{
  "n_layer": 14,
  "d_model": 224,
  "n_head": 4,
  "n_kv_head": 4,
  "head_dim": 64,
  "d_mlp": 896,
  "vocab_size": 2048,
  "activation": "swiglu",
  "norm": "rmsnorm",
  "norm_place": "pre",
  "norm_eps": 1e-06,
  "positions": "rope",
  "rope_base": 10000.0,
  "rope_fraction": 1.0,
  "qk_norm": false,
  "attn_scale": 0.125,
  "bias": "none",
  "tie_embeddings": false,
  "parallel_block": false,
  "init": "orth",
  "init_std_qkv": 0.0273,
  "init_std_o": 0.0,
  "init_std_up": 0.0273,
  "init_std_down": 0.0,
  "optimizer": "muon",
  "lr": 0.0104,
  "lr_mult_qkv": 0.5,
  "lr_mult_o": 2.0,
  "beta1": 0.9,
  "lr_head": 0.00671,
  "grad_clip": 0.5,
  "warmup_steps": 200,
  "schedule": "wsd",
  "decay_fraction": 1.0,
  "decay_shape": "linear",
  "final_lr_fraction": 0.0,
  "batch_tokens": 32768,
  "seq_len": 1024,
  "doc_mask": true,
  "train_tokens": 269400000,
  "steps": 8222,
  "dataset": "wikipedia_en"
}
Each number is 128 + 24 x the weight over the matrix's rms, rounded and kept within 0 to 255. Layers, rows and columns count from 0. Numbers have three digits each.

# q: layer 9 attention query, 256x224, rms 0.0568, rows 106-127, columns 0-223
# k: layer 9 attention key, 256x224, rms 0.0587, rows 106-127, columns 0-223
# v: layer 9 attention value, 256x224, rms 0.0576, rows 64-72, columns 0-223
# o: layer 9 attention output (transposed), 256x224, rms 0.19, rows 64-72, columns 0-223
q106:132115148154128125201118170104141160105143106124136096164089145109143107093115122110147136113152153111130150132136131122120083126153106081119129117129119116095148122094118145115130113110093144117156133090114122156123112144137100137103162120123129141110085144113151092101113133160127168160144140152112081108124121148143126111109114124151126139114132141102117103110080140158110092139150094128127131130156090126124102176107144152135112127109123132142139139130113159147109139119099181136141088123128114118139129109127147112125094135119115143134137129124093085137131120149136139086105107122116184100110132128138135138135148145125125159136135157115133117135092103132162113143101
k106:161111067125180140168132108148101130114119139135142144109122150114128139131104099142149113133142130093150123159188105128132142150131110113120115134113107153112149103139141135160124112104121136172137144106135132108118130152110143141136128176137159129119143122141069100120099122189122108156125172126136127118123137140092104111118137115137119163180100108142130142085168127111158075097102132170140105110123126153166135117056102067120113088120162147106151087141136149115144101121096103121145145128089083110140097111152129102144119101150131110115138140158170141118149121128102137130154101148156143133134122125128118143147125121107135082107148134144126130132111155132111147195094
q107:132113153125138108109135140127162114140130124133108130122108132108115148073141121100093128135141118157104164097091131148166134144109185144107129155085132143136118145119118117119130137143174159091148136181102156109151134160116121125155130109107129136165163159123115111158123159092111117102160079144100101120144160114102118142123125155131148127142088100132096192149134088127097144179109154103102111149114152142113122144111147138145129102115118087142125122147161131115127167125134123157148115156126140121123135125105141133123100084142125104097131133143158127107113129114114139122101173102119133108131119140124119111091092149139122106146133166132143127123114146131162123128150
k107:124129105092090148140127136117088138152115153124134134157136105124161134139170175115123145119142127170149149106117137140148103145138118116133166127128092106107079109160125134134163113116142111110110151163129146115080122098116123117162093156117136147102131112125127147150117132140102100112153131114133134132126152162114125158123110119137137099139126135133101168138119120145156089123155150147095163141104132110099144138126133110104150135107101096141123132107169150145165148151114138112092104121142148175127180157152144110078125119124137167105138109129140179096131105100124154087117141112140131134137145109090157151151113148138153109107133134104141110147133108135155113113149
q108:152138125171110164131155080118133102108152141101145108133117136168092101074106110098177084116113158111112161119116138107127123109178102101106118118153137126149130106149082131128124137144117159120134145122140185131110140143126123128134143160127103160116123161061142114120160104170096167146118113123130102127126156095138105129115128088102127135095110109116151165136127131149137145131114130115153095111120127142081065163118147110120151136116128114132144139144105105154133134127134115137129135129090137122138097110101157139139112185094105123098134181162103157123132182132118138113158095153120137170075107139131086137179126120141098156114106117136106124131135159144101130195107
k108:111136136122136131172092125135077128126117119125153078154104146121139157096081121147141147117122106119163153148114124148152170101130139202130081101120137149096103143131119115130165085115162137128139153101145150153117138104123151129141137173110132136116156156125140134116127108132151120105097125131150052095134116151138119140117124124157083152103078142190129171141069141091129133108113120114164084127093150132100129145103182122102167121121140164157145119122164119111137093139145086113103141127104112130093106091117129106120122132130124126110113112131173110111126114137137153137144130134158139120165156121122119178127161134104109110158146150149128156136116170146109145118155
q109:145098099136188151165126167115126156136134085110158134139120134153127134120140118123090147134173154122131123120096153128133108153140141100093108114120119099093144137116175127132112114104159158115139116115120112110129130138103150100144136092118095112131103112106109115122129129150114158167124104163112105133128128123109118094141150133133119137154140098146102142146118116123120132107141120118154147098134149113108117149125169136111108117122104157134132127137118148124133169110071164112086117123140106130114117143131104121146092120119126117150145105109135122139154131105125126132114121128146122130167096149151125121114165174167126152164121129090128154128105157071176124157117
k109:127139080128154124147108100131173120091110110111094111155099115117143141150126124139145193127123179109132120131147095106161115117144165131143140178173140160107122137129139131140166080118119145139145136119102161152138145155110113134150153115074111123150128163115111137112097113144141137130121121141129104098103166181132121089120143122115110151143117136127093131101125062124114135137132116093136107132112120096143141125114129129129127107141128130121104067125119116125183107113125115139156120125059124144103135148144135144131148098128154115158143175127152143089160107129119116097139161147146145161124118115120149134111172160124111096118145199122148145111151094114128124169127
q110:116147108121113142093134168174153122117105119105101109123122125099159158105151176101079097173129112126118135117168145161125120197095108130112110135111109140153122097130139141072126136125161142157102125139104129103116112136140144113128118154134131142118145135118134121134109122127131139132138135181131106121160108117108097122103108139127102170125100144126138113077159155121121113133156126155155177154127122202113155143128147106115104141133106154127129104105142145124156137122131129131105091143121135093113127138116108086122153127135120125136121134133138125102112110132105116075098094099133134138119130082135118108129122105102100134139094124121123074174128123120160127111137
k110:128083109087102115149131108139137105131079141150136118163129103122097136117129140129123112158117118155136150142146166158120158153080084142111165086106143143106109116171126118138160144111135127157121100175132171086107109151137144120133070135168139150100144129125136100166109135152144073101142130132143093107131146115141129121141124116094142119161135105135150154096112125128083101158117158196105155120136129119138154117115139089144129111127106128099162131129096114178100107138131112100127119121103150154086171153121111076144137144120124138135106128151129138122117084114131130106152153103101138164137162155096105121142075128121088105167117153123156124138126071162122125093147
q111:142155175134149116125130143126104091127109091117135110154136095099120125094126136133146119140111133094137131127104137128130134105102117146126151140129154116118126181112129114116148109114138143122113112103096134159137137128102119137141117148112151159127124158144097149081138138121119153119109142144146117139139157169138136145152150116131125135107180122156096101125141123125119145101142168132173121144191118158102145119155122115145083160145127113116144105110124183159094104180131118112144137143116139117137142129116104134120132131142134102136077097136106189138099089137144112076117123104102139146155129130087099114108139116127147114103106111109160165108106133115118121119129
k111:136120125114144155097160149160125123137126101113100172138077119123157074084152164142087122129132101112115102118134148116124145108113158087110121114116149105126123158152149158115123170100119147118110134167083111144128129134099139132147085132116110132125090122144128134125132147126113136129119158153084135125110161121165154096109151146123138121113170149109116135106145152108111119092183163098178137148087109083115148121130130125158127161165115090155122148072157158129157122131123099128114112149121112107138188160140136140170173141095114134180084088150117175143080091109083112148083076098128100166124082143092112121118136137142150132109139128139114139130124139125153141129130
q112:172138102129111128155127124097160103170162142116113149114130176127107103119130144126134143133137127132127104144116142135125105171141124074106089110114128141148115133140112089128130087141133162096111150098120120122124096155109105133092149105101124154114134110099090130138127132136116170120186117130105114124109145128138120120126092117141140161125180089139149131159129110141129121104157089099129124126127102109138133138094122087104149130176134168129130166170182105130132127113102094106126121150130149152136128139089157125113139144160117129114141142112119151169142128120149098138165110103153128114102125145117105123142120122149169120132126139136098075130107090110120107166129
k112:138140120118105112142090106154114120144122145142137150135079139101131128120135117152094135105135137117105153107118116151107100112144130113156154165120124132099138075119119121119163104150120124147151160103133102138122132120142147143146167111140154180121129129113105164152134179151127125154134069149105150098150127138099152114137131128157095132120128114131133085144100117133094117128152083105124106149146114122131125134114126123121137119147127189155107116169154114145109127089133139135104102134114140150147094094102154120106122107139132158119160180070141087120115170124119130164128138147127153130128100082141159138109127114145111139101127120136119148129132115129119087123156
q113:119127086159109154115170124126105165140122100119128143144119136133104156145186099103151142190140142113115142082156135130109079164123127124115168125119102166173113112131125155129116079141116137112122111139145126122140143124155136147120090152108136148134135113097143118158113158156151138150119140127095166151124082138145107096127069120154138181152106183145124124106154180137101168151110141138112122114116149129188165156126113159155105137133139106088106096104126135072130097089127141123128146143107111168159125143106111145128143116108116084111116158122101134141118152139143127113106161098103117141092112125108162164140118126111141094118135117117130165128148090108187103100157
k113:109122105100153176162168126123106138121133125146108137188131108132115130144108107134120115171134118110101139115142151126101112131104151117096152122111120149158136115129155132112080128105123158100149123147102137138108138091147152131091125152132125155109096122099147098138133135118171090138122146153136143099123126125159145134177140134136117122151093151151129121101116123138123135136100132124120122116175143138150177154149152091141112127139108118131146089131125138143116143122122176086183170105112093155126116119115122127127100137141091110176118164139110123134143147094121147120153122122112116114095128129125121125115127119119111116057127116139138148151128147159121121124137
q114:142134125121125123124110124119112131131166154159154159144086100138149110165129109148163151066141160169159123139188143148097082123149130134132100127096123172112102140112148137140192131155111125144139141137064145129129109146121093131126141140140145177113058116109113096086133169130170135150123144136085156110123145109152113123151105127125125137133164151123132092142087105150110110094131126069127114104125103145157095120093141160160136135116122122169118152190118142136105112126119106142142141131111130126152100149135122136107109161126154077123124154092045117116153129147161181122142081153132092144108113099109094112088131114127124113095130135096081095116145172128074136153073
k114:115088158133136160068141140125117144096144103119164140129110128098169105156119127141149135123133144163152112140133124111130094085119123096168080144101150167108099145113142151148136099121098107115125105108135126105107111136149092168143091134102171129134116154143116125134121171172154130155134134110110148131151122102168147121168106070096177134145173119142111097169088154130131138084159129109103143110141135107127114137136149174127128148166134179146135113140105161092116124109111157171120113118135119103156124130158138113108146109116144141115162134115130109152111132124121094138141117148173093130079153103098108144096183108126100105114144106096128143095124147124110083171089
q115:124072160061136165149119113158128138148164105189075184097111126138109137114143131136130139110161124121088121150161095093172125166148147155127125201149136115127163124119154138093154151134126109090123105124138182111140154142154126118118129138124116143144130120140179128195113083130094108108146119138106098097080130123122171135149175108121121114128094111098141098178154136090097135119142102116124092160141077124083118127176103140125160092153139110141104104143133125114137142140149150143130144132122104127134121123139139136160157134175142142130083131111068098101169112184110136104114124132120170134136129140132142118127109163142135113180112150164119097112122147115158122133126
k115:114136158079130151130140130109114090142134123168121130106118109126137167099133137127121140161138158133132098121125100104110132129142130139125114175142174128149163166112154127098158131103181088104100115138141095154119110115146093133102126151122136129156146149150133115184136166134147123104116120096167087132120121119092136138137170133154081141116123125141159097152150115100123102150147087113123110119136142143089104104169083119095147117137159165184111113139121099105117126139156172130134160090134111108128075161126118143137120106140128139078120139095124105129136151173120136133145121150108168124142123123159154133149148157157101140166114108122146132141162141109139063121134
q116:094169144143126098128138120083155111139164148134099109146111115165101120122109175130138119104129118136165137106144142108125144100161178098117133132153115125090162130143115134111175086132147113145169188126103141101156090121148138141152165161149111139141085114137137133167128121157142111108133180166125107099103120112156118118103119105137163159117129101146140129101102134177129082071140126146133110114082128104150097138080110113159106119154134168165096137120120144143124144112132129108165132152119133127132129117135113139119079168151111172136137161117161157115105059108117110141148126153147119113118127140139107128103091134119113047131164139150104046138115125135162116134115
k116:143170119168124077151136112115154123094131103101098099128106114140141104171080114161162121175150173155158129129154106137135136140119178100134130096178135172126142134140069181106183141133123113136140133081173157128155145147159110147130158107084169149158131150105090131132107127139090185127147140179142176122124111179133136095125129132112155147136128083120138139109067129119141115086100110175141085139124172146154091131147098161153128127077132122126130114151094106098173136127128157169118110149124154108171147123111105161069084175146143162171136125128154125128107107120154152139152147134141182089138132136150118131131099105132156085100161119155126159089087104133176123132157
q117:092164077130138127176092125176144112149121141121097097121120168113154164146142105147120114101132122094103130095111112129130119162143162126110123083140085103144099113105192143145165152130139092134140125193122122127110150135132124177128164174056087136153114164117119144149150125147109115173160111196121111134154136129136101094114101096145132131162091130132074155122134097124126120131156187117097146160084154128059103113105118147112140095112104120147128143138124066165111150112099108126139121130097137110140128106104123123099103123113122092126124082172157154118143130143102150065122125111101120131109142162139123055140113140147110110159160141135109078164083145075148099156129
k117:095138095153133118173060097184126104131079085148100114143123146088186179152155136152115128101137130129131094145089124102101102165168149183181170126094137124139110151082146132105146130125143116132140130149134170141138170103142092158176119130093123159128118137121169131160126160131136097151125107126155170082124128148150113132103112094149116170108112144129103096108149076112111122152146147112139145142131168110096121063108137190098132117143106134195086149096148089146127136170110110131140160128081137123123081107111121092122122105119147079121150147124148164066126116139107173125130131168133135177139128138143161119119154164106123082158197135119170161110096134120166130141118
q118:101136155108144166127148131125103094131095105138142112182152120187158128145127116127138147138083103090095083143142151143117108126116149117138093161143177141141099122151124084147144159121116083131159118130144175135113091090138113141122123149105094098149135093148114143124112124086125094103100158115122134100128141107117105098162135131123193127125150103158162120115106132108121146141172121138137132120088162122132132103126150136086153142121170102105185170064139107117101140162132137133167126130153128089069109119128083115120150094168124136118123093132096127104106090139095086113149140149112121121168126118145155127136123105125135163111092087141167146138139119147122160129127
k118:108158133140168154140161091107097154094137137137122120148120079108129134138124090121109147141103119116087104117138130151084154106118140153119137167142182140131154088141130087062152136117101102105159139141138139130102127110094151099123103133150130067137174127160117165112143109103103123121115155084170080094147113071097119140154133120115139098122124129155173108103139127150115151163095120187138120081111132134112089109117134090151119109140165132142192120124123086149135139131153127143170150125159117153099145101127114126134136139139100137142162130135141101086146058099112088138173132124094090114164111180095131098093098106106128131107101101117131170117123126138120106134102
q119:105141160126123152147108178105142105133108134129164121148141132118128110126139153113135110142146094121131117157175106120095126134097162099139104115115117124163094124131170143160122168163137100173148115105147130120137154153139135119130132137162153106090093150082078124135183148143123094138130142145103107118171089146127136109101073108149121092072136086136134155094105157122096138131146133156124121115131145151112143136118152172148134140131095100117135106136110089115146143133167148128085155112153127126157158145146185128129143098140150111155093129114139180100134174144141155122143115136140064119134140096109163157121113092142119162147135150117116122082101132134180098146159
k119:109170153099108144126091172123160139126160128109138148147129137118137149141116133120116138119101114101107113124164126082146095129085154065099161093089095103128139106114152166133111152141106128141145078107108117108091131142118150125124164149150144147118089169056106094164117148129138083126158178135088132127110122159126128092157081134146105134155117101124121200096085095107103129117143153112134167146094165155123149116115163151107114156124116107121151143141114124144113144096151124114104167143105143118125140155178136113151121146138165120139103109093143150119154121132126102126108141114114082106137185107104113172132097150129137143111133151111116095109082130098167125164113
q120:149149097125103110137161122136104097156061116069156147081127161142144122133075115118142103110113108104146105105142099123088102128155166142143154134115113097115138139152169170160106089113095091159120110090113134088155126117130140161120127111145137189119151110122127104128156139164143095123128150166118136135090136095136129125133159178126148141144137134105153130140109176120165115097139131179128118113112126121161099125103131143099092151110152164132139082164111146086142148119158137137101127104155157128200123166121137104137152137149109126089136136126067132151130140150119142126145093101122159104155128136122163148145110137138127166112096154154075100160122172160174153099152
k120:102134078099109103148145123106139137129084148066140099121141130102172145113122104132140121100094141106156080102123138132108122122166118091129099105108112079155109117125178171109099100143104100097146098078114112098098082099144117143115169137160132145176102159124112138109112109137132085120137136144123116149124116084169102098106201148107150166169132163155146153098123136186160118130176141085126096093080114106164126134097156126108086122129122142149116132136137132120120150156155150134153141081150157113161115161124138096148168123125132086143137104121109129097090111120159170116119099142138100120151134122134122106116100131162154139142118162133086108158112134174120154137132
q121:077119132125132109145113145112131144141130133069097137126171129144114142066119188173146118110096146160150122203138148122129123174100090115108099120097129072125181096124138121126124125099107147126173094108116136123104101169134148134117150125121125092167116179120117118150125089122108081115138156141151126140129166113120138198085079128104160112201123105138113157081141138125135091129142115112163079198103098096097129149134142107143130143138124176114142112100107090133112116129140120137140142110112074122161146158119175126176135137107091127145115141192178147094147096133118138119120102124159195106113117086151135112122086134160116133131117141176074163104121123114152175105099
k121:138116144122102134129133107093110156158112137103126158104098119105141134122129161176130141162116160144169128105128107139095108099145113123116162177143094063115159137094107160148166140104132111158159110098107157130113123142140109133115132130166134123135121140102168122148106070145116141117133155169150150115137093130127096176125075112116125136188139107134083140110145119155102109103135100138200112118146103143143131108126115133089093152118128128143081062094088107156104105113102122149082143125127084093095092155141136163149128133096108152143143136139176139141097125187141130172132107154130184109145134114092143103173109103128140084156124093134114166078128142136149171128094
q122:154146162141110148156154191125132086198156109109129150148124140155152103105162106121109137135143124133127149167143152129137091180083149124121094142130109115130160099096142148096137131132095113098161090147143122135108136138148088095095097122142199150148112145124150104104130137089123194178113121136153149131163114155177138130127113071147110080159157128146130097174138123086152172109062146162070147138143148125142157145128150113097099114120093151126145101130192098151130106088097099134154151160064137089117104179122099155105107108077128120135149091147126120118096151123085161017123115175112159123144087168152179120136144128128118106113135116159152118091089152092106103126130
k122:168130166145146169114106187111130091156119149150113177133101137114109164125163137129135096119120120121152104126093122110108121166101167124147118164113129136134141129117097143100150120105113140101150102111116152132126136145138085085144123120129122124096098144148169119113151130140139165169105196093142109126118149150177131177135096107163097130137173173124112111102139150117136166132130189103115105122151157113104129111163121147093075118129146082120126138054163114094153156118124110161149135133091126117141138123138099105107106112135134107110110113144126108147177106122137131051085084197083167135108080157129176128116121100114134104115174139198152107091094144091145133155112
q123:115102156156169107126159126129136147117092146152135156165144110193150140114092120086120112140183162088117159149094139146165122124144135113136148131144094130090114138098134131148089102098137100102133148121113133124099154131146108121105140158105136143129165119126134149146106116131115134165136114139127111130141124144094097129145093109106117081109095154132126109135116122185093137128144123158114129134127131131114117124135120108118106099113135122129111141130150121133107126098109106108143121125115133156114108142118100128107139058120093111128159092172139132143091122135125148124131129148126098110125131137135169123122142113128137168153109165079121126098161109191152120137145
k123:112110124131126085117136151105138160122109159137110144113144096141140134089101114109105111103187154140098125136107127114165162154099136124151142130161117145115125133113119107153112121102130172149088146117092153131122110067120111101129127122111125140122114144117160101157170105099109145140143140137120100097112088126136132130132088113134096093128125153119119146124138121139117106121116141126110121118094135155124067149124124151110079112133135127132124149157178140116123113128107122113138099124136146156161169099156164126111113093142118102123172121172159153122137090132104147126133115149112127150090143084157126139111115081131107168137124189130143133157141138141189142158104
q124:145131135097129174140123093120147081128134137143090095131140108137112086127146062083148140119104084122092160144122095160131134139159124140132097100126078141141152114146127131128110120165150134148176179144171146084130098134103161169098114140127116148072107089060116120117123138159100135135173126140137099171121097057087116123096116077150141148197129088176126133141104117136125124132135170124100133091141121134127144116143077078077176158113163140102153147103137100120125124120152132136123150134116130117135102133152117136142126114138105100112149140175103086173130107140136096111158132138155128156110137153160134121133165163119147123118103119124127130137069095164085135113112
k124:161143130095160099155133114137101121144113152146100097107141104109135115121132118088157134132123138113115143153112085144132155131116142129137135149108125120147115100145127159075113122195105155105173139116151177105118143126110146151062125134120127172102115117101120172108138119134114106134109125130123161137132097114092134124085046117107111178189168127131169118100127128143152124119112153128135120097141116122094136159135120105120163128143128094120121118135130145131156120148103132136126133124089152175142116140178149120125086119144112074084171129098113115170150085142138147160115176098146120139163098144129148086107152142137145126153131131142125118170113111149085117093106
q125:082088069142119127136130091141160150130143120109089157162124164099148116116116134152116115188094122099107161147157075099101086154090145114120132159132103061170147117131122100152113138116177141115129135145123126109105138164126125136157137165130101073174103188154171083121130132118124135087115101126165144092129109131136092138139080116146114121138082117152108155133137121135104095109144109101087125105095103148121120119128136110125100120128119130104153077105130154185104141108151127104119146126119170133118205153091147124117119146133122106124150144137128101103150135132080135122058178077121136130123118144171138130072138096140130097148107182128130089092167115168150133136114
k125:086135136145140097149119070135104139140170117116173118125132115116102135124137136154099158191127118078134144107136104120117083194101101125129105109097139100113147142152121135132077107098181137169110137121093087159124173102108125113161122128077089091115087130097165104128130146131086091140104146130154066128108075136164130169151094108137145105160067080161120137149145077113077109089136128128139100128103124194057143116109116151116093087158118133114132098106137142125130124114125150086110172126123155082116160106149101111137101118129086159115111135109112158120157146143161128120114119153130154101154131114173148152102130095120097122142154096091172097130155129149152153149152
q126:103191134152119115068181096154080118069118130122126120107143098173100151142163111148119086107140134143147114094098143146099110123127102125151142099129140144107112171143104095111087117147121105140140120172126088144138110111122130127070138137144129105117089144111119141104129162138156158146117141105088106165131105129111114132151195130151153137144139198118151110091091115109110131191112133122123137123161145125178132117129168129128112174142132127128131129109108152102116143107109157120101128110101130113124142181099087188128134080155116138121102141090145126164130107146123155132158132103112161129170154120156158133183132124118166148163154124113110137109117160118069146146139
k126:100191148123110161115164091135126162124134118130127173129124140121096112162101126149140096044130150152132126134114144118108146096098091117164166109121111126099090104131162132120115118138106118135107179215078092084117083169130165131101127164124161116126113108119129163142109149070114132124136138130085124133139100116116124131116135130142119128153140183134174110115136150155095140128136157135100130122156158109131150151134151124106108114141077138087103106154126139106108167128102160140127114109168126139117169088106098142158137117157140140107154136160140116147100079110147111113159120136121109169175141176130138071155123143112096089145095107164134161147116160127068137131161
q127:125093131167120133128154095113100160129105169086144121120133153116143134146092165124136123091112111164131126165150130105086103126110114099100150134147117149094129102154132144139120121150108118182144144111141127158138136127124110122103143135154143127155134150163094110130162162117143152125103114169157155097139074104150104133148110190103127110135152150132151172098148128137116129129132111114120071148144111158130159111110148114111141105158117114089143145153137109128110142117128108150105122145136143130142107112156161122152103145149092107093113121067114097153140139131137111148147141139125071188108141166074137155138152172089113122118142134121183108100093133174159140124120
k127:142162177181138135092076129122143113132121171095141124111137122097155112168127113141142106129091093114130153167101111049150111094136136110148134111157109146089131098129133124114136131167103108145145096088131124192147096121131124105134136107185129124147139156126071115132166126129133101151155121166119140070094084120132128175145135153128164138093162113120147152123130140164131124105133112131125106167129113152150109103121091076124150122139140143055121140115141154140128110117145156126093105131154127168153114110147137152117104145136122118117106105107105136124128166102166153117129133128176131129145106148093136149124134171106146122106155148110096156107097119180159124143118
v64:143128159143125125194096145110114119130144147138107124125117104122123086105091130110125102124138128166056152131152132127136132139146116079091126115142148125102122105116113133127127103093133109117125138128105074144129108081139135119144124141111130145097175146119120164130146123150121122137098168123102120159111151134090139106113119185140111142159139167153118140120108127137184097093129130131083136150152100145131159126145130147076139108098122111146106148111131129134103104154123116094145121134135122134169112150129129177095136102119102149105109093151103138081126137160112140096118167119127128144188104084146156130123134136116163148130128126122166077111131167132115135144123
o64:105131096116123123076130082174134124106126117112166096131152164156143113138116139146126100125074107112184122129173123145095126126120145136115119110129115125123141134143126078126132144134155155159130120161132156078120131143127127184096158115124086126165119089125122097097167168149151123103143128127173132083167135104167120119144156108109143109140102100135142140147155099124118134158132141138184088107114137152142130106153159087111120120118140125103174116120116135098136152107170142136148120102163173123141133130139144144133118122121148097147129156123146123135130130058129108161127142118117129097122157132103139092129126127155071118154135124146066159129123133122086137109081
v65:121173141147107117116141133108140127143129122150136129179151145131117134115132154104143108137170164130120122092152130143141120105150127106100101107132090170139146108101122147129131108113127097073149117138131116116103149157129140139155155120149110111156143132135093103138156141130074123156121124111107154174137133180099126135158171182167141134114114174127141152122118110083116150135134115147155106110097134120156129156149112117095148135092140103109096167128152153092132125131149165167116108132122098112104161123162126148091103182111146153106109116097090079137121145143127141143107109137145110148175118126124143109088171125149152150131180130137109112123145152108118099128120
o65:108122069136121152156128100128116117143144170128120095097119104116162112097155098148117150123041103147109172150136134089111112141112139130112156083131182106132129130143111119114170126131115150167099117133111162090127128115113118123106128150157097116122150105160147122117114140121129120101154128139132144074104115110136071098086100109111132133083133115149125103125119132134096116091126140124131145109152092102119134124129151165171175125161148129106155107122117121152120117107158102101147130139156122121125139163092113123141153093130080087134150126121129129112129102128104153129108107123106122120113145071141126137150087119102105147103097106116145101114132096101111101128145
v66:131146100107170137144121137107138156122159144147093114114145142129145114142134112129158123142108149145121125145118137103171164169135120092154128131152120126123113149088154149123148137152107142098082153089135128136134157121112126162150089120134108121130141125153144062160143118167132129163104145118104117111122125112144120148145136129157139153138152083157122144124111112155131102083136163140131117121133078139126164138189137136100152086125155138153104128111125133094139112128100128176174109150171111166129132103145101113130145114141163123122145124086103136133106160130097097158135170095118168115145164107165147164113125167145145115124128159148135149132136162092135143150147
o66:153115115169078150122109109115126123166134127110150133162109142154118127100153172141094136129132111126125132100128109165093120080128127148124126116115111127116133113152151102126128115090129120214135100153154096078125135138157128132102183099157134126112126113107125176113114138131091129120177118124142188132111141077120126123118112137121114117130126163116140128149124136106091149122169124094109125139129128113109145165120120135144142139138103136102132142172141132149126131149169111104134102085154132150104146149118132151176128157141095149116098121155164133155132107163159137106093110154171136131116094177122125128131118104118135165163126104101164120114121112127136154144096
v67:137149134135094118147146119140114153144151166176117119129174117083149112122119139105110092147133140100116111133131119088123154159143167099105132108144128131116157148132099101115155120099137139129135077129111109119119119142150085122145121143107102092120119121180091123083088147127128126128118139115131123126121176107149114154067122129149159161149120100114155122162126133134148136104147117144165106139170098146133133152123120096107123099092112126173116133128132107129100107136116126133163058119095156175143139113105149143111084135128115123141165178122108139103137109136122172143159092099122130139126173158177107133149125143134108159103127118117124124107117080154104127133128
o67:107111137126118139139112103144116108088124109092147110137087139163129164145131144114118124138088118137125092141165150142135085101131092111135125165099141125111103096089159117128109177141099114155119125168114121131131158145134175118113131130143135128121126113137137117146139114108142116111154129126145129123113123150119115128133163115116078080084158165173115164043167125117117130151110118097107150120110119119119136118165155173127116132129135080122095113099110131127169109138143160100088162123113114138112133121152123120181167084133161118104099119111184089111137136125155084070117151117114132110140126123123167160121153099141118117140133139119124139141096161120101128137147
v68:095118149065138116113104120118126157149117144141119132128066123135142137157082147117133123114155140102150105130146098145085122099106120139123124109117114144120124136104152118108129142115131109116127115122114104137108127109121130135112120127169158154118102151137146124176123124159126147126114136141102104094122121117116141133113133121149156135137115144138156114122133142129111144119137183111120144102116123111147150094151176137121129157135109152121112174180134121127160134064101114120095129113129145098126143144098136128106166133126125107164135164139169146110134149144158139110116085140123119140131142132084145127103103102154158135123139138143088107077105130168130109163178
o68:151102125158111100163146107126136114140175150128162128133121129077109095098156137146114129154117088145092130144055141129122145145137075126133127103137162108121134126138135152182151113135153157091142154188140152107154135152121114137165126151110117123148152106165110114093110143109140108093117133126141136152139133106155141149158120123136102129122154134105091160105122135116100075136117094129124125146148119154129142153118123096148127105116149104135131080085133151122105150150155139132142099153098127131116114111179129118083111124132150180121109087113132145126115130115102119136125145131137126128115090144133091152142143108107116123121131137134180145166192132123140141118124
v69:122125127121138092148151166112114113135145134142126111112133143133130117121149132134124162168119161117140104143131142131094099146145102173129106155156139125097099154132129146130133118099140145129128137129139175117115160131139111171074116147109129107100130107137125151142133134104109106162148146121109119099149163114078124098106129105129119116083108104128134126167136116114134103142151150158147099143148145136122092126099123143132099147135150147163102129185161190177109104107121116153155132138158139107129163154130122103136105134126132150164093130156146133150133117068129170104106138138139129158137146060072111123080123111123147160154128142089121111147102117107114108130110
o69:148116109110134142117128086124163181118117126091117131120122130105119113160118116119132135086120087175148148131117130125105163135081141106140140114115150156169148115121113148168157102182134125137102139128129115158148116139173151086128152128153126116143154156124089120129123133148155121129112111117121149142138115138168132162131123146114138133134181155155131120104088131126083156101101138094090153131132122102177159133143157121091144115134105123093150126082161090117115142141126125108091148171148132112101149089167088104111114155121098113086154117089116120138101173158124087153132121167142148146148122170155154131177158164094141072092153120146163120121117122156112113132109
v70:119125124126126077135132101145126156193111173155177085132132143091113148133135116140144127139113090141122118122142148085118088118129107111119144124147085124137088123119154115171126116114119122094102127170143142144140142145083114099065119140131155122115149121157109146170126110109140144121129146117134125163143152112132104111111092163113130106112112125121117167134146144161153143136127121137161137130078130141102131121096129149122100117104103105113090153113128124114178121127090108132182107119102138154161128156106076156089124148105153084137115117121112134112163162110160150127149092134137154136114110105136105114152115139119119115137132147111144156100133104129134132131124
o70:110104132107116142142130160088155136119168116125079129126116152181128153125116142117104125115121145096109085133096103156137176105157130169149097148153156134111160142105134128070153119110122129129163099116141119102135101163168121121165125112128089146146126089114154100093138144148117105120109110137133179115155132165126134143124188100126153103116127147187132118086107149149095105098130116142096102100142109136164077136173166120106149110138169180189099103150110132138095141109173140151094122157173125083119102109135173138145139131143179165141159154114165124119152083126118103119086158125103123116136156165103114149113144112141129114140093096136096142149122123155078146113116
v71:119121112126103085131107184132128111108132062127136101093135170140100134150127106100125155144131123123150124125115131105119126153141132099164144123142147108115132164122179136141113163135130114117137086133117127119097091122113106127127121142106147104128134163149148128155119146126145124136118095116175117112134119122115113127125120171146119120148109147143128114155139133153143106137148111121117120148132142146118120152155156124133110110111117101117154155099134127085144141071128099114138146116104095149104065140122128147133119082132111170127137122108096127142130144132136146088150125150138146102146153127157177119084110134162108131144117155127144107101163112116123131118107
o71:157148174133136118164165089110133116119129147157135127163120105098140142117133123130133099112091124166116146095134118146108117074099115121128120118114080138130119124144102115128141122164102167148129151111125137131121114137121144113126146104115120141131106059106104139087135145138162093109116155124096140137113146094143132119150118089133112150118161140111127145132139120112131147094133101121177142119109138131117173093078121147127144131095127161159100108173112134134113136155103153095119116157137156131139172129145127127144110166114137143120131131103156115110118124141144155161138112124152120151137130132102059102133138132115141118098128136149121123127134106159115139098130
v72:148142129091128120101160093118111132106150129125122138143126130116159165125131127089112119123141149143130147110116136157135157126118145150149121113114142096122124134130125091112105175091112096138141137126152130111142103164102126127098174131128151123134124180147092117134121146129116087097124120134124115141141120138123134137091145162135150084136124103128117113122122148132157119151133152149167069123142093133081106106110146135067098136086112124131142141123150120100116135104165151121101156134120097115108158104133139113186155122147093114098122101128136117111140141129095156104141105160150153130125114133151125125134099115154162143154113126163102116096138113087109123129163
o72:125138155156144149169128146096134090134092133155111111099132119111139116139169161165116113131130144125151125116102150122128100123139118111101137139117131147134135140132117180139155124163125188119082131107079143120121150105130150124171045112134119134119110114113138146093126149159158148119131146110153102112133118127154116122140091085152101144129162164138133149093095134130097121136135106089121169126091133124169147125106115111212128146183105121109111114129078164143155144161104124120152128108123154129174118136118133130113080144143152146136155132112128120131128162105159109133124118100127085122110181094108098144081148109138122134060144134130145114130139105183139141136127